python train.py --num_hidden_layers=15 --hidden_size=256 --num_attention_heads=2 --num_key_value_heads=2 --head_dim=128 --intermediate_size=1024 --vocab_size=8192 --hidden_act="gelu" --norm="layernorm" --norm_place="pre" --norm_eps=1e-05 --positions="learned+rope" --rope_theta=10000.0 --rope_fraction=1.0 --qk_norm=false --attn_scale=0.0884 --bias="qkv" --tie_word_embeddings=true --parallel_block=false --init="trunc" --init_std_qkv=0.0312 --init_std_o=0.00572 --init_std_up=0.0312 --init_std_down=0.00572 --optimizer="soap_variant" --learning_rate=0.00561 --beta1=0.95 --beta2=0.99 --weight_decay=0.091 --lr_head=0.012 --warmup_steps=200 --schedule="wsd" --decay_fraction=0.739 --decay_shape="linear" --final_lr_fraction=0.05 --batch_tokens=131072 --max_seq_len=1024 --doc_mask=true --train_tokens=536900000 --max_steps=4097 --dataset="wikipedia_en"
Each number is 50 + 15 x the weight over its row's rms, rounded and kept within 0 to 99. Layers, rows and columns count from 0. The size before them is the row's rms in percent of the matrix's.

# down: layer 5 MLP down (transposed), 1024x256, rms 0.133, rows 966-1018, columns 192-255
# up: layer 5 MLP up, 1024x256, rms 0.142, rows 967-1018, columns 192-255
down966 106:19 64 51 40 35 53 53 42 71 44 50 73 52 73 52 70 76 43 67 43 41 60 36 52 46 61 23 37 39 40 70 66 35 41 45 66 52 26 28 86 58 26 65 52 49 40 62 55 36 28 44 48 57 77 31 69 54 42 54 58 58 40 50 75
up967 097:63 44 41 69 57 30 70 23 27 38 44 41 46 48 40 60 44 53 74 56 64 61 37 47 56 41 46 75 31 62 52 68 66 59 34 24 64 88 50 76 44 39 57 45 75 60 57 51 44 51 50 43 41 58 54 51 39 69 62 58 49 56 54 34
down967 092:16 65 64 30 64 50 58 66 58 54 63 67 48 64 68 19 58 49 34 69 37 69 51 74 58 49 60 68 38 25 59 49 42 35 78 65 66 38 36 19 67 65 42 40 49 72 72 39 45 54 31 43 47 37 25 33 17 35 71 66 63 71 67 92
up968 091:57 30 30 45 36 44 35 20 32 45 78 38 59 34 49 53 75 41 53 58 62 49 56 68 57 71 45 24 47 48 67 72 46 68 42 42 39 61 59 54 82 63 34 61 55 68 59 69 40 17 68 64 58 59 49 60 37 47 62 64 27 43 48 31
down968 081:61 60 54 33 39 58 31 51 42 43 32 56 50 47 63 58 38 46 33 32 45 35 56 48 36 53 46 78 44 29 50 49 00 58 63 46 64 02 55 66 41 49 33 48 61 62 45 46 28 73 91 43 61 56 58 57 42 57 67 53 53 49 38 38
up969 100:46 35 67 35 31 52 50 79 38 68 62 38 33 30 46 25 35 45 58 39 48 64 55 39 30 57 43 29 55 44 62 63 40 42 54 74 44 72 56 59 41 84 75 44 26 55 35 61 60 46 58 26 71 55 45 47 32 45 42 37 39 64 68 71
down969 104:52 52 53 55 50 61 38 60 59 41 36 49 61 72 43 62 51 30 58 54 57 55 47 57 51 56 53 51 34 55 61 38 48 55 72 33 52 41 39 40 54 41 43 37 57 30 43 34 71 35 46 76 01 25 59 29 46 36 52 73 39 32 36 40
up970 101:49 62 44 59 54 32 25 73 44 69 57 49 61 44 34 63 45 48 51 56 46 62 17 19 23 66 28 51 50 51 32 47 53 63 58 21 68 67 59 35 24 66 78 24 40 56 47 53 63 56 22 23 37 47 54 49 57 37 40 66 77 43 25 38
down970 102:76 70 63 63 61 51 69 57 69 35 30 28 39 47 45 69 31 66 67 48 66 66 50 47 70 41 80 37 58 16 49 53 42 71 48 59 39 41 49 42 43 58 62 41 39 81 39 61 61 41 51 63 68 56 43 45 66 60 45 48 27 69 42 62
up971 111:85 31 50 34 47 70 62 45 77 42 59 07 42 43 27 57 60 51 70 47 54 65 61 34 41 53 66 56 62 48 59 42 53 62 52 38 60 74 56 47 43 18 48 56 47 33 66 58 65 38 57 44 73 48 46 40 62 32 40 51 43 41 37 44
down971 107:45 41 84 48 35 64 70 60 34 71 53 36 58 60 77 64 59 38 34 40 44 44 63 71 33 36 61 53 70 41 64 42 41 57 78 55 50 46 51 25 41 29 43 46 50 69 85 47 56 45 57 66 34 31 08 42 41 38 59 30 66 58 57 37
up972 102:36 36 66 50 70 34 24 38 38 33 64 51 64 48 29 51 57 40 56 41 88 46 55 24 45 69 53 70 43 51 74 73 36 66 20 80 38 72 53 69 46 40 48 26 77 58 52 14 57 34 45 40 56 38 42 61 65 28 46 66 19 32 53 54
down972 096:61 65 72 59 44 39 60 57 58 62 40 49 47 56 60 59 34 50 54 65 48 60 47 52 44 82 54 28 25 38 18 52 52 34 35 08 62 44 62 37 31 57 48 45 31 44 32 79 25 60 54 47 29 54 73 36 67 59 37 38 64 67 18 51
up973 113:15 49 55 51 55 41 43 56 26 45 78 74 44 67 28 16 57 52 31 60 82 62 54 67 43 60 51 42 44 34 48 50 60 39 11 36 41 55 66 54 36 49 50 74 42 81 64 63 51 77 53 59 65 36 38 46 61 71 69 45 43 60 49 38
down973 107:37 54 48 37 52 57 46 51 56 36 50 55 36 52 52 51 52 31 45 46 61 60 62 65 23 72 53 37 39 41 71 12 25 51 67 53 60 39 47 50 58 26 51 59 27 47 56 42 75 67 20 62 39 31 49 66 51 24 67 57 54 41 48 44
up974 095:39 49 38 36 36 28 27 60 44 54 58 57 42 51 65 43 57 69 47 67 64 52 52 66 62 33 60 55 62 69 73 52 44 49 43 26 63 76 44 45 71 45 50 43 68 62 53 38 63 37 35 37 33 74 65 55 28 35 63 75 58 34 65 57
down974 097:44 47 67 72 60 74 45 38 82 49 42 44 44 39 52 59 72 35 51 62 57 51 71 39 58 62 28 60 53 36 41 45 63 62 51 73 21 58 43 14 64 39 46 45 31 17 37 40 26 68 48 70 59 41 42 41 55 40 62 37 42 56 50 59
up975 095:47 56 71 62 77 62 57 58 63 29 44 56 57 42 34 60 41 41 29 56 50 67 45 38 38 59 50 79 36 27 52 64 61 80 40 32 53 65 70 42 54 55 33 51 58 46 99 61 49 67 45 52 38 49 62 68 48 55 22 36 53 39 25 76
down975 086:38 61 50 44 58 37 35 61 36 73 57 69 56 66 52 47 42 52 72 44 45 17 66 88 69 61 46 23 74 66 67 52 59 19 74 23 63 53 43 51 38 42 56 50 59 46 28 11 63 64 42 39 34 41 50 59 43 39 77 59 46 53 40 28
up976 102:35 42 47 38 72 74 53 34 68 40 21 49 38 83 50 49 57 43 55 56 47 49 64 47 21 50 78 33 31 36 61 42 54 53 28 61 42 44 51 24 49 68 57 69 52 32 51 37 45 31 24 63 40 53 58 59 59 21 37 46 53 41 43 44
down976 099:69 27 40 80 45 34 45 54 60 65 53 55 83 33 59 45 52 71 76 52 57 37 59 50 40 36 51 46 48 53 47 53 38 52 67 50 83 67 67 64 82 62 40 57 50 51 39 57 43 32 51 32 63 31 79 51 52 75 52 46 67 50 61 59
up977 090:56 39 72 43 53 41 34 36 67 35 40 50 49 61 45 51 55 50 43 45 66 73 56 74 52 54 46 58 52 41 64 62 42 28 41 64 47 59 50 57 14 64 21 42 45 72 26 47 52 50 63 18 42 28 33 59 36 60 47 61 24 33 39 49
down977 091:35 67 47 52 71 50 71 41 45 40 79 55 40 42 65 41 57 37 57 72 40 18 50 47 47 48 40 42 44 42 54 53 42 60 61 41 61 36 53 42 64 27 58 97 41 44 57 37 63 80 52 50 45 66 53 00 56 52 75 37 69 52 61 51
up978 098:37 41 35 75 52 47 37 75 49 66 24 59 59 62 71 25 53 44 47 56 32 39 40 61 39 40 71 45 48 42 59 57 63 00 51 60 36 37 48 46 41 48 65 59 59 28 61 71 30 51 55 61 34 62 32 47 37 56 19 68 77 57 14 37
down978 084:61 55 63 71 63 79 64 53 40 19 69 60 27 46 35 78 43 64 36 63 73 43 56 39 50 64 25 43 54 41 38 27 40 74 46 75 76 57 34 50 51 40 35 24 60 47 45 30 48 67 54 26 63 66 59 48 53 43 66 52 44 37 57 61
up979 105:60 51 27 42 62 45 75 34 76 67 30 45 49 39 57 43 40 48 54 65 64 47 71 13 52 26 61 49 33 41 37 54 23 43 44 59 45 81 52 55 41 76 66 56 37 51 30 42 60 70 39 45 36 38 32 36 54 53 33 66 60 32 54 95
down979 111:60 48 45 34 63 57 70 23 51 81 68 60 31 37 15 40 36 50 48 63 23 44 48 57 37 32 66 52 36 48 14 41 46 58 40 62 67 46 47 44 29 08 51 43 34 38 62 63 82 41 53 58 51 57 36 55 35 78 34 81 42 56 51 46
up980 095:52 26 37 49 60 62 55 34 52 35 33 44 63 67 73 33 71 40 68 71 65 45 25 42 56 59 35 61 63 51 12 44 65 37 43 63 55 54 30 37 33 46 48 62 48 53 58 42 43 38 56 24 54 42 38 74 44 58 39 53 37 59 51 63
down980 095:58 78 51 60 28 52 56 65 50 38 71 30 43 35 26 49 33 63 40 53 42 68 56 80 35 39 17 38 63 26 62 66 19 43 59 51 48 48 52 36 56 55 36 37 67 42 16 48 74 41 50 53 19 48 26 28 60 63 49 46 47 34 64 50
up981 092:61 40 45 55 54 40 62 34 45 67 42 44 54 45 51 43 42 59 37 55 51 40 38 14 62 33 51 61 21 77 62 36 67 31 61 45 54 54 51 68 64 66 55 45 63 43 70 32 27 33 34 30 59 63 50 53 63 65 39 44 36 63 65 42
down981 096:49 51 56 52 47 48 50 47 38 40 67 62 65 50 27 60 42 23 78 26 67 49 55 75 24 56 44 18 79 46 55 42 13 43 43 49 55 54 34 36 38 37 51 29 25 47 48 50 82 67 47 51 35 39 50 35 32 50 64 54 49 29 74 71
up982 098:63 70 63 56 27 36 48 27 47 54 63 64 45 56 30 26 56 58 83 55 69 53 38 34 47 51 41 68 35 46 56 63 63 54 57 64 28 52 60 62 54 49 56 49 30 66 32 73 60 56 49 41 48 30 37 45 62 34 45 40 57 36 51 20
down982 110:43 48 48 72 72 53 51 48 31 50 51 36 42 49 53 61 44 40 62 61 40 16 45 68 34 93 34 52 48 34 30 48 47 45 36 66 32 48 45 32 64 50 52 12 58 58 52 40 71 16 29 34 73 70 32 74 70 34 41 54 43 42 27 32
up983 103:42 33 48 53 15 45 48 59 73 60 36 54 54 47 51 40 50 38 48 66 70 62 60 44 34 65 64 21 38 59 02 73 65 51 53 37 33 53 49 50 58 56 26 26 45 46 41 66 53 53 39 45 53 55 65 39 33 44 50 41 26 41 44 57
down983 107:36 59 53 40 58 61 25 69 66 53 51 42 12 71 60 81 76 24 78 51 36 49 39 51 53 31 59 61 67 68 66 76 59 38 49 32 68 60 49 44 46 63 49 48 39 34 46 55 46 26 60 47 54 45 35 33 48 69 35 53 51 32 45 73
up984 094:52 43 44 51 39 70 38 61 52 77 55 56 50 57 40 65 48 57 40 43 26 63 51 38 57 51 47 63 31 55 79 68 38 38 26 43 08 48 39 38 51 69 38 61 62 38 72 45 43 68 45 50 62 48 49 23 48 57 27 56 47 65 49 19
down984 092:38 34 49 55 60 49 42 59 45 24 46 34 19 39 61 61 49 64 46 59 59 28 69 64 61 56 56 55 50 53 00 52 62 68 61 45 55 43 43 52 40 54 62 34 46 30 38 58 67 58 69 43 54 61 52 50 78 32 63 29 67 37 57 61
up985 090:41 35 56 50 44 58 39 46 22 56 62 59 48 47 44 65 57 56 35 47 55 47 86 74 61 55 49 44 29 51 20 45 22 41 36 31 42 30 34 34 17 76 54 61 34 67 39 64 29 56 78 40 45 47 62 44 65 61 40 19 79 52 45 51
down985 090:45 42 43 02 45 25 64 58 48 86 52 69 47 58 38 36 35 54 46 46 40 44 30 50 13 38 44 73 47 61 59 36 49 62 59 51 42 61 50 66 34 40 30 31 52 36 80 43 52 45 51 50 63 34 32 70 46 25 54 46 71 70 42 46
up986 100:57 50 44 54 39 42 59 34 62 50 46 47 35 39 35 30 54 49 43 72 45 39 38 38 40 40 57 48 55 81 66 62 56 22 64 72 46 36 20 57 34 55 50 25 32 53 49 49 66 47 52 48 72 46 42 64 52 29 51 13 51 67 22 65
down986 097:52 68 59 44 46 77 36 67 35 25 36 67 61 57 66 35 29 83 28 36 56 48 18 40 56 40 56 42 35 31 47 35 67 37 37 45 28 44 70 52 45 50 54 44 69 15 58 78 50 46 42 51 68 57 43 41 51 54 37 48 32 67 50 70
up987 109:23 52 25 52 44 30 90 56 53 46 53 46 35 39 42 30 47 55 53 62 36 50 37 54 43 10 54 44 35 47 48 68 62 57 54 60 37 69 53 50 43 49 35 34 34 58 45 47 63 77 39 51 44 32 60 67 18 41 44 46 53 49 49 63
down987 111:36 33 29 65 41 44 61 43 62 30 61 53 40 39 31 11 28 80 58 54 80 56 38 42 38 46 52 49 31 55 70 61 64 60 60 55 68 33 73 35 64 38 59 49 42 71 58 60 62 38 12 30 61 69 39 64 68 73 33 41 51 64 29 20
up988 100:31 30 34 75 75 62 49 68 47 40 55 50 41 52 47 57 63 54 38 29 43 73 96 46 48 62 36 52 49 39 45 46 62 41 57 78 70 67 33 46 82 48 64 66 55 54 27 42 41 57 49 40 52 54 75 62 66 56 56 39 54 38 57 63
down988 099:42 47 29 64 61 33 61 49 59 36 33 63 52 40 42 93 24 55 47 48 44 41 42 56 78 44 30 41 58 44 57 52 39 47 41 40 62 69 32 32 63 54 48 59 62 63 63 63 59 56 78 27 31 49 46 59 64 56 46 89 36 55 30 51
up989 106:80 54 61 43 50 41 39 54 39 24 36 59 45 28 43 29 57 51 58 34 81 58 33 62 32 53 70 51 28 54 33 71 51 70 64 55 63 44 57 51 49 67 39 47 33 33 52 75 65 66 58 76 40 37 42 38 53 62 46 33 31 38 38 58
down989 111:37 62 35 60 52 52 53 85 43 58 69 27 58 17 59 35 55 55 43 47 52 57 52 57 37 68 71 75 16 75 57 44 63 49 37 64 69 54 58 67 35 50 49 70 46 55 60 56 36 37 58 35 62 64 53 28 52 38 45 41 30 50 47 66
up990 100:80 56 66 36 44 34 41 23 52 59 44 15 48 41 30 53 26 49 36 46 82 59 44 50 63 58 45 48 67 56 22 49 67 57 22 58 07 23 30 51 17 57 38 40 38 50 49 85 73 64 77 66 70 36 75 57 61 51 48 61 56 84 49 66
down990 092:53 41 42 44 84 51 23 51 45 62 55 64 66 49 53 84 66 57 56 45 51 42 63 73 39 48 41 48 24 72 57 50 33 80 65 30 25 60 66 36 53 57 51 31 45 50 46 49 38 33 63 48 33 31 63 58 40 38 68 76 66 24 36 52
up991 102:73 15 73 36 61 65 47 55 35 83 58 49 18 63 24 69 67 50 63 53 71 37 33 17 47 42 44 39 51 45 50 74 51 58 45 41 57 94 69 38 45 33 41 15 44 51 53 56 43 59 59 36 39 75 29 83 45 46 62 48 57 34 33 32
down991 110:41 35 65 52 63 52 68 49 61 41 38 65 87 61 44 70 57 45 26 48 57 23 54 70 56 53 43 56 64 55 62 59 34 77 22 56 57 63 99 67 78 48 75 28 40 67 39 72 52 81 61 81 66 44 35 45 32 51 43 47 29 45 54 58
up992 103:46 67 34 49 66 76 46 62 42 72 57 40 55 72 54 44 62 32 70 38 18 62 36 66 53 50 42 72 55 73 52 29 77 68 42 35 69 71 46 35 28 68 62 44 55 72 42 28 43 39 35 50 43 47 42 65 47 41 33 51 66 41 40 59
down992 101:65 48 64 67 17 71 50 61 36 68 67 55 53 69 44 58 72 63 51 80 58 53 44 51 51 58 67 47 58 38 65 47 52 43 67 33 40 47 59 36 61 64 34 16 31 66 31 51 48 66 39 51 47 52 42 29 45 66 34 50 43 40 62 27
up993 105:63 46 49 72 37 63 54 47 70 54 79 61 31 58 42 53 23 64 46 57 44 43 37 60 40 46 23 50 73 43 73 46 68 28 34 44 46 71 54 44 75 45 17 08 46 34 66 40 60 23 40 29 56 50 37 48 30 49 54 46 52 64 66 45
down993 114:55 27 46 41 21 73 62 50 40 35 34 29 74 32 40 14 37 46 45 88 75 38 84 61 58 42 45 43 44 55 45 45 48 33 47 56 24 42 72 32 65 52 62 44 48 34 47 49 31 64 21 50 58 40 43 45 34 39 51 38 56 51 33 64
up994 096:43 30 62 32 29 49 36 40 71 35 77 73 52 56 34 38 56 62 43 81 53 65 35 45 49 45 46 45 48 73 38 70 37 29 32 56 55 61 34 21 58 56 69 49 60 61 77 60 32 58 58 43 77 33 91 32 50 32 59 65 53 30 52 55
down994 092:38 53 73 39 55 58 43 57 55 73 51 62 53 44 31 44 49 53 32 43 41 39 71 51 64 35 59 51 34 34 32 29 39 55 57 58 45 14 63 18 44 59 54 73 33 30 54 35 41 60 59 27 29 52 17 25 37 66 27 15 42 58 54 35
up995 095:39 54 41 70 64 26 35 76 68 61 65 30 47 45 33 39 50 29 42 51 55 57 71 56 55 49 41 41 44 76 22 46 74 55 20 44 50 65 55 58 17 66 55 49 63 43 46 65 48 51 46 65 19 18 63 31 32 71 48 38 56 60 69 42
down995 104:56 45 66 25 42 59 33 49 50 35 33 53 26 54 52 99 48 36 48 28 60 55 41 26 36 54 58 46 41 40 44 58 51 47 59 32 58 50 36 63 60 73 40 78 36 73 49 36 58 64 51 23 60 43 52 76 51 54 48 42 53 54 67 54
up996 096:50 53 28 41 58 44 73 36 54 84 61 27 52 24 35 66 38 63 61 64 75 31 57 38 49 39 66 50 26 46 69 85 62 33 59 14 67 03 25 58 67 48 43 48 49 51 47 54 53 62 17 55 48 28 45 37 36 47 30 68 24 77 54 52
down996 100:41 53 49 52 16 54 45 57 36 66 56 67 49 67 48 27 19 21 58 66 51 45 71 41 25 46 58 73 48 32 75 36 70 52 64 27 48 49 30 45 16 64 39 61 62 49 59 49 54 37 39 70 63 54 55 67 50 64 51 60 71 56 20 53
up997 099:63 34 22 33 25 37 44 43 57 51 50 62 43 63 54 55 64 69 57 99 39 46 38 64 52 44 45 68 37 43 45 62 63 46 47 60 54 47 67 43 44 40 20 48 34 47 44 26 92 24 35 68 41 57 21 59 50 22 40 61 51 44 57 44
down997 097:41 48 35 62 65 67 47 49 50 29 69 53 46 54 46 58 72 41 73 34 51 40 43 59 59 65 56 64 97 44 33 63 44 78 25 43 41 56 58 69 30 87 73 65 67 82 29 54 50 40 37 34 69 86 47 34 43 63 27 46 41 71 60 47
up998 099:34 54 54 59 47 58 40 45 49 65 31 33 42 45 40 47 74 39 55 60 72 58 38 57 54 61 88 30 52 67 63 65 56 47 47 48 45 80 54 54 50 49 54 16 42 44 35 47 54 19 42 88 44 53 33 50 69 24 57 43 67 65 36 58
down998 101:32 35 72 49 27 29 46 29 50 33 33 56 51 32 59 41 66 75 46 51 46 65 21 63 45 53 42 38 59 37 30 65 44 45 46 42 68 63 45 52 50 70 37 64 42 57 32 54 64 49 34 74 60 41 38 65 54 49 38 51 30 62 37 54
up999 103:38 34 68 42 57 36 39 48 47 47 37 63 49 53 45 62 75 61 46 56 49 49 67 61 48 39 50 26 39 50 50 70 56 70 46 58 53 53 74 47 66 49 63 48 29 48 58 58 71 44 38 08 51 40 36 65 47 00 38 38 54 40 57 65
down999 099:32 35 26 61 66 33 82 74 51 46 34 70 71 43 33 29 73 43 62 63 48 43 40 39 45 46 54 07 75 29 38 73 12 47 77 85 41 52 63 31 78 36 48 56 47 47 51 60 58 47 82 34 50 43 61 42 44 54 85 41 56 55 25 64
up1000 090:31 31 53 48 45 73 41 61 70 59 45 42 45 34 51 51 30 38 48 62 37 75 56 54 47 31 66 70 39 43 36 60 72 64 32 49 34 67 63 69 57 67 47 58 36 54 66 38 82 82 55 22 64 52 35 26 40 86 39 51 79 55 47 59
down1000 093:78 50 62 76 60 43 65 68 41 37 64 43 40 48 28 39 37 90 37 25 79 61 40 50 56 54 37 50 47 67 32 31 60 26 46 63 53 53 52 32 54 31 63 29 52 49 54 25 49 57 70 72 43 47 38 30 45 19 55 24 44 46 65 61
up1001 099:36 82 61 37 45 37 77 66 49 60 68 28 46 45 57 41 43 30 40 49 51 53 59 56 63 44 67 45 61 52 72 65 40 65 42 46 33 72 43 69 58 45 55 40 79 33 71 56 48 71 39 59 45 55 59 57 61 67 55 53 39 45 49 41
down1001 097:45 35 43 58 38 29 17 65 50 17 42 55 37 62 57 76 62 54 54 40 45 33 34 52 48 72 38 40 46 47 63 30 34 46 75 35 51 56 53 54 90 85 28 39 58 64 52 61 43 62 57 29 49 61 37 71 75 50 51 61 73 56 27 48
up1002 101:57 51 55 63 82 54 48 39 60 30 43 29 35 47 39 58 61 39 43 38 60 71 65 36 49 50 39 41 27 49 38 74 44 51 87 36 44 39 30 48 48 56 33 52 25 63 36 58 49 57 53 64 50 29 31 69 39 47 32 55 30 59 38 41
down1002 098:30 34 75 52 17 60 24 54 53 42 36 49 60 53 63 25 64 58 19 49 69 27 46 33 35 48 33 54 57 46 33 32 36 40 51 51 46 22 67 36 58 45 37 32 60 45 56 47 40 69 61 49 37 53 75 65 46 27 80 33 67 47 40 53
up1003 101:33 51 40 58 23 54 30 46 60 47 49 13 55 60 30 26 76 51 49 57 48 52 46 33 54 35 27 45 46 54 64 35 68 68 52 46 54 81 43 88 47 45 65 23 39 36 63 56 24 21 44 40 45 48 53 48 79 54 44 43 29 68 47 50
down1003 091:41 65 57 39 43 57 38 59 45 56 60 56 44 44 51 60 35 77 56 85 55 51 50 61 69 72 51 63 35 58 40 56 34 50 46 58 43 55 55 31 46 71 60 55 53 53 31 76 54 58 43 43 33 44 75 32 14 64 79 74 47 58 54 59
up1004 097:73 42 50 52 44 36 38 57 50 28 47 72 51 49 49 58 39 82 72 63 58 20 48 39 57 38 59 49 54 58 38 34 58 55 49 39 76 44 50 81 38 38 72 40 74 45 53 40 61 71 54 64 54 50 36 29 27 26 48 76 38 37 32 66
down1004 102:58 31 44 33 26 64 60 67 34 50 39 59 53 59 55 54 41 54 64 38 47 57 54 68 29 42 38 28 69 44 50 38 16 48 68 38 57 50 61 73 34 57 44 40 51 40 69 59 51 59 57 28 58 38 63 31 61 36 67 41 13 52 54 50
up1005 100:93 66 41 52 31 32 44 79 41 43 58 25 51 67 67 51 39 60 51 68 55 60 34 49 51 73 52 75 61 46 73 47 52 42 67 41 61 81 47 46 67 58 45 34 56 62 55 75 03 43 43 41 53 66 61 40 44 39 46 30 59 34 18 48
down1005 095:41 42 71 85 45 51 51 47 49 64 29 43 68 70 23 60 26 24 60 37 44 55 42 27 46 55 49 42 60 48 61 56 41 53 34 79 35 35 38 39 56 41 34 56 46 77 57 42 58 33 43 46 48 58 65 54 69 40 59 51 39 51 77 60
up1006 108:49 45 30 58 52 67 71 55 40 51 40 32 63 57 45 26 60 63 34 51 41 34 15 45 63 31 72 37 45 77 27 58 68 33 55 29 70 61 49 66 70 43 50 68 47 50 48 49 49 71 36 31 61 69 61 97 37 51 37 44 73 71 61 60
down1006 106:36 55 72 48 54 38 39 49 24 67 52 74 27 44 69 57 63 62 48 49 60 57 46 33 41 52 37 50 69 53 54 48 02 40 52 54 55 42 55 63 64 60 55 67 63 48 45 11 65 37 40 51 23 27 47 46 60 21 73 63 28 28 47 41
up1007 100:47 12 50 38 64 56 37 53 45 68 58 74 32 33 49 40 57 50 33 34 54 54 56 42 50 51 48 59 38 77 75 40 68 87 50 51 59 33 33 57 55 47 00 55 58 47 45 57 61 68 43 64 45 49 37 73 69 55 43 63 33 33 65 35
down1007 108:51 40 65 43 60 25 57 73 67 33 69 90 36 62 54 45 48 79 46 64 49 63 32 40 79 36 38 77 60 63 15 39 67 58 22 50 37 58 58 59 57 49 15 46 69 46 66 58 37 79 29 64 50 38 43 40 41 41 27 66 42 64 54 48
up1008 098:23 32 50 27 46 61 34 56 15 48 40 67 51 37 47 34 76 61 54 28 68 39 06 39 59 30 53 70 67 49 35 47 40 49 47 39 30 45 54 65 29 69 39 43 29 37 53 39 46 49 81 56 27 59 76 64 58 59 52 53 55 61 80 33
down1008 092:65 71 77 55 68 66 56 51 62 68 71 23 37 56 23 77 43 61 17 57 43 52 75 50 61 52 60 37 41 63 66 50 47 25 57 49 99 75 47 56 68 25 54 56 84 64 60 38 41 68 48 66 72 42 48 54 43 40 62 35 64 29 25 49
up1009 097:63 50 68 38 66 49 67 58 66 36 64 54 40 67 41 38 58 46 56 56 35 42 11 64 68 21 44 37 67 41 54 72 34 68 46 59 61 51 46 61 40 62 45 17 46 40 63 65 35 27 49 59 55 47 76 60 28 51 69 65 36 41 50 27
down1009 108:69 58 50 47 56 58 58 58 52 35 53 56 54 81 50 59 75 43 33 60 59 12 37 27 32 66 44 55 30 52 22 41 57 68 38 62 42 50 62 35 46 52 43 41 48 54 76 43 31 56 43 60 65 46 70 47 41 71 53 41 58 39 63 60
up1010 099:48 71 30 70 45 44 38 43 56 55 58 62 48 29 33 60 49 65 15 51 46 41 71 71 52 37 55 16 39 36 67 71 69 34 58 36 50 51 37 42 47 62 73 57 68 50 51 54 56 63 49 62 47 39 71 36 53 42 60 42 42 64 48 35
down1010 084:71 22 62 36 46 55 49 67 30 45 43 24 67 63 57 56 58 35 70 49 58 56 42 51 53 60 32 70 59 51 37 37 32 48 48 42 69 38 43 30 42 37 47 39 49 48 53 51 46 47 50 30 43 51 28 76 56 60 49 51 62 27 63 67
up1011 107:56 48 40 58 47 41 69 58 25 33 37 29 85 67 69 66 59 53 57 39 47 44 68 49 39 46 48 56 46 61 41 44 32 56 63 71 58 65 59 24 62 70 51 43 67 59 57 72 57 15 64 48 49 62 51 49 64 45 37 48 36 50 49 58
down1011 104:77 56 30 55 36 35 35 45 58 47 15 30 47 44 48 56 44 24 60 24 30 60 67 85 56 45 52 30 27 20 58 48 52 57 64 48 53 61 53 61 42 69 40 53 49 44 42 74 65 71 65 29 73 33 53 41 28 69 23 23 45 73 49 60
up1012 105:40 53 54 32 57 39 63 29 30 42 21 38 41 40 47 09 54 54 56 48 64 50 76 43 63 46 37 36 33 56 26 71 41 67 24 55 48 33 48 60 21 60 65 64 40 44 32 69 53 70 36 31 64 52 08 55 80 27 50 56 31 63 05 40
down1012 097:80 62 55 47 23 43 57 67 47 56 57 68 44 45 62 69 64 56 54 42 85 44 26 43 39 44 34 51 68 42 47 56 54 38 51 27 48 59 58 56 46 69 63 66 54 53 53 69 60 37 34 63 42 51 76 14 40 75 48 40 61 40 75 52
up1013 101:25 41 37 35 57 44 54 54 41 45 51 42 49 48 44 70 51 61 44 48 60 32 59 25 83 35 51 89 28 42 50 52 64 48 08 19 39 52 49 51 52 53 34 43 79 29 55 41 34 57 71 80 59 44 52 42 42 68 74 65 55 58 42 56
down1013 096:46 36 78 54 58 39 39 34 53 21 23 49 25 50 68 56 23 85 49 50 39 48 42 38 54 40 40 35 56 71 37 54 29 26 49 58 55 53 39 58 54 82 28 51 49 53 63 61 32 34 50 57 77 53 63 55 41 32 50 64 14 41 34 35
up1014 100:54 65 69 51 34 75 49 60 17 69 67 54 77 56 78 38 53 54 66 38 57 45 46 35 73 66 39 75 60 51 36 47 57 52 44 34 38 45 50 24 51 45 51 47 64 33 36 57 52 51 46 50 28 32 81 44 39 23 45 70 53 34 30 72
down1014 099:82 49 33 72 56 27 27 31 67 40 58 28 82 59 44 35 43 42 58 39 52 47 50 43 38 00 56 53 59 59 37 60 51 40 47 78 60 69 53 51 59 35 54 50 46 46 57 43 55 47 46 65 55 46 89 55 46 22 57 29 71 69 54 25
up1015 089:30 64 44 42 08 52 51 34 30 29 64 69 46 37 66 50 68 60 43 44 45 53 61 55 35 64 49 44 62 42 69 22 59 36 45 44 41 51 78 44 55 41 32 74 47 63 37 81 31 57 52 72 31 47 56 37 33 76 51 32 58 65 56 43
down1015 084:29 55 47 37 52 57 52 54 42 57 51 13 48 50 49 33 21 63 50 65 41 58 30 52 40 51 28 64 55 50 54 51 22 70 68 60 39 72 36 53 47 42 65 63 40 35 47 64 60 45 47 39 40 43 22 54 57 02 76 28 49 33 51 66
up1016 102:39 60 22 41 66 64 55 74 53 70 46 39 44 37 29 63 47 23 50 23 41 55 58 44 48 89 55 40 70 58 53 43 42 68 60 48 47 74 61 56 43 59 69 57 48 42 47 23 71 47 10 35 52 62 60 48 42 69 69 39 29 29 61 54
down1016 096:27 66 63 37 33 57 43 75 58 30 65 55 46 47 61 37 55 57 57 54 70 33 32 34 46 53 51 24 45 55 68 56 53 62 11 57 75 16 50 43 53 65 12 61 76 58 59 75 61 52 72 37 24 45 61 37 45 24 53 38 76 67 61 41
up1017 095:48 55 38 41 51 51 74 78 40 55 39 53 48 52 79 32 59 50 54 41 47 37 61 44 18 41 82 25 58 47 41 55 61 75 55 27 63 67 47 81 51 48 07 61 22 53 49 62 69 67 27 76 51 45 54 54 02 55 58 56 46 47 41 60
down1017 091:56 48 40 74 54 36 58 59 07 55 70 65 40 51 35 49 35 77 82 62 51 54 53 56 43 50 50 46 58 45 31 65 56 80 65 67 58 55 39 38 50 63 64 40 53 66 47 47 36 51 40 32 50 38 33 15 66 58 59 17 67 30 84 57
up1018 099:57 65 40 40 45 63 74 69 41 53 33 39 30 77 37 47 32 45 41 55 56 53 38 40 54 42 59 56 47 59 63 60 52 63 65 38 13 23 20 52 35 54 59 43 60 46 35 63 67 68 45 39 34 60 65 15 30 65 34 35 69 53 13 50
down1018 097:43 38 57 39 64 27 48 61 52 39 43 61 55 47 58 51 57 28 33 52 30 27 39 53 87 22 45 15 37 41 60 67 59 57 65 56 54 46 62 41 58 37 48 39 49 75 31 50 55 75 47 66 44 19 54 48 80 43 49 21 24 42 42 18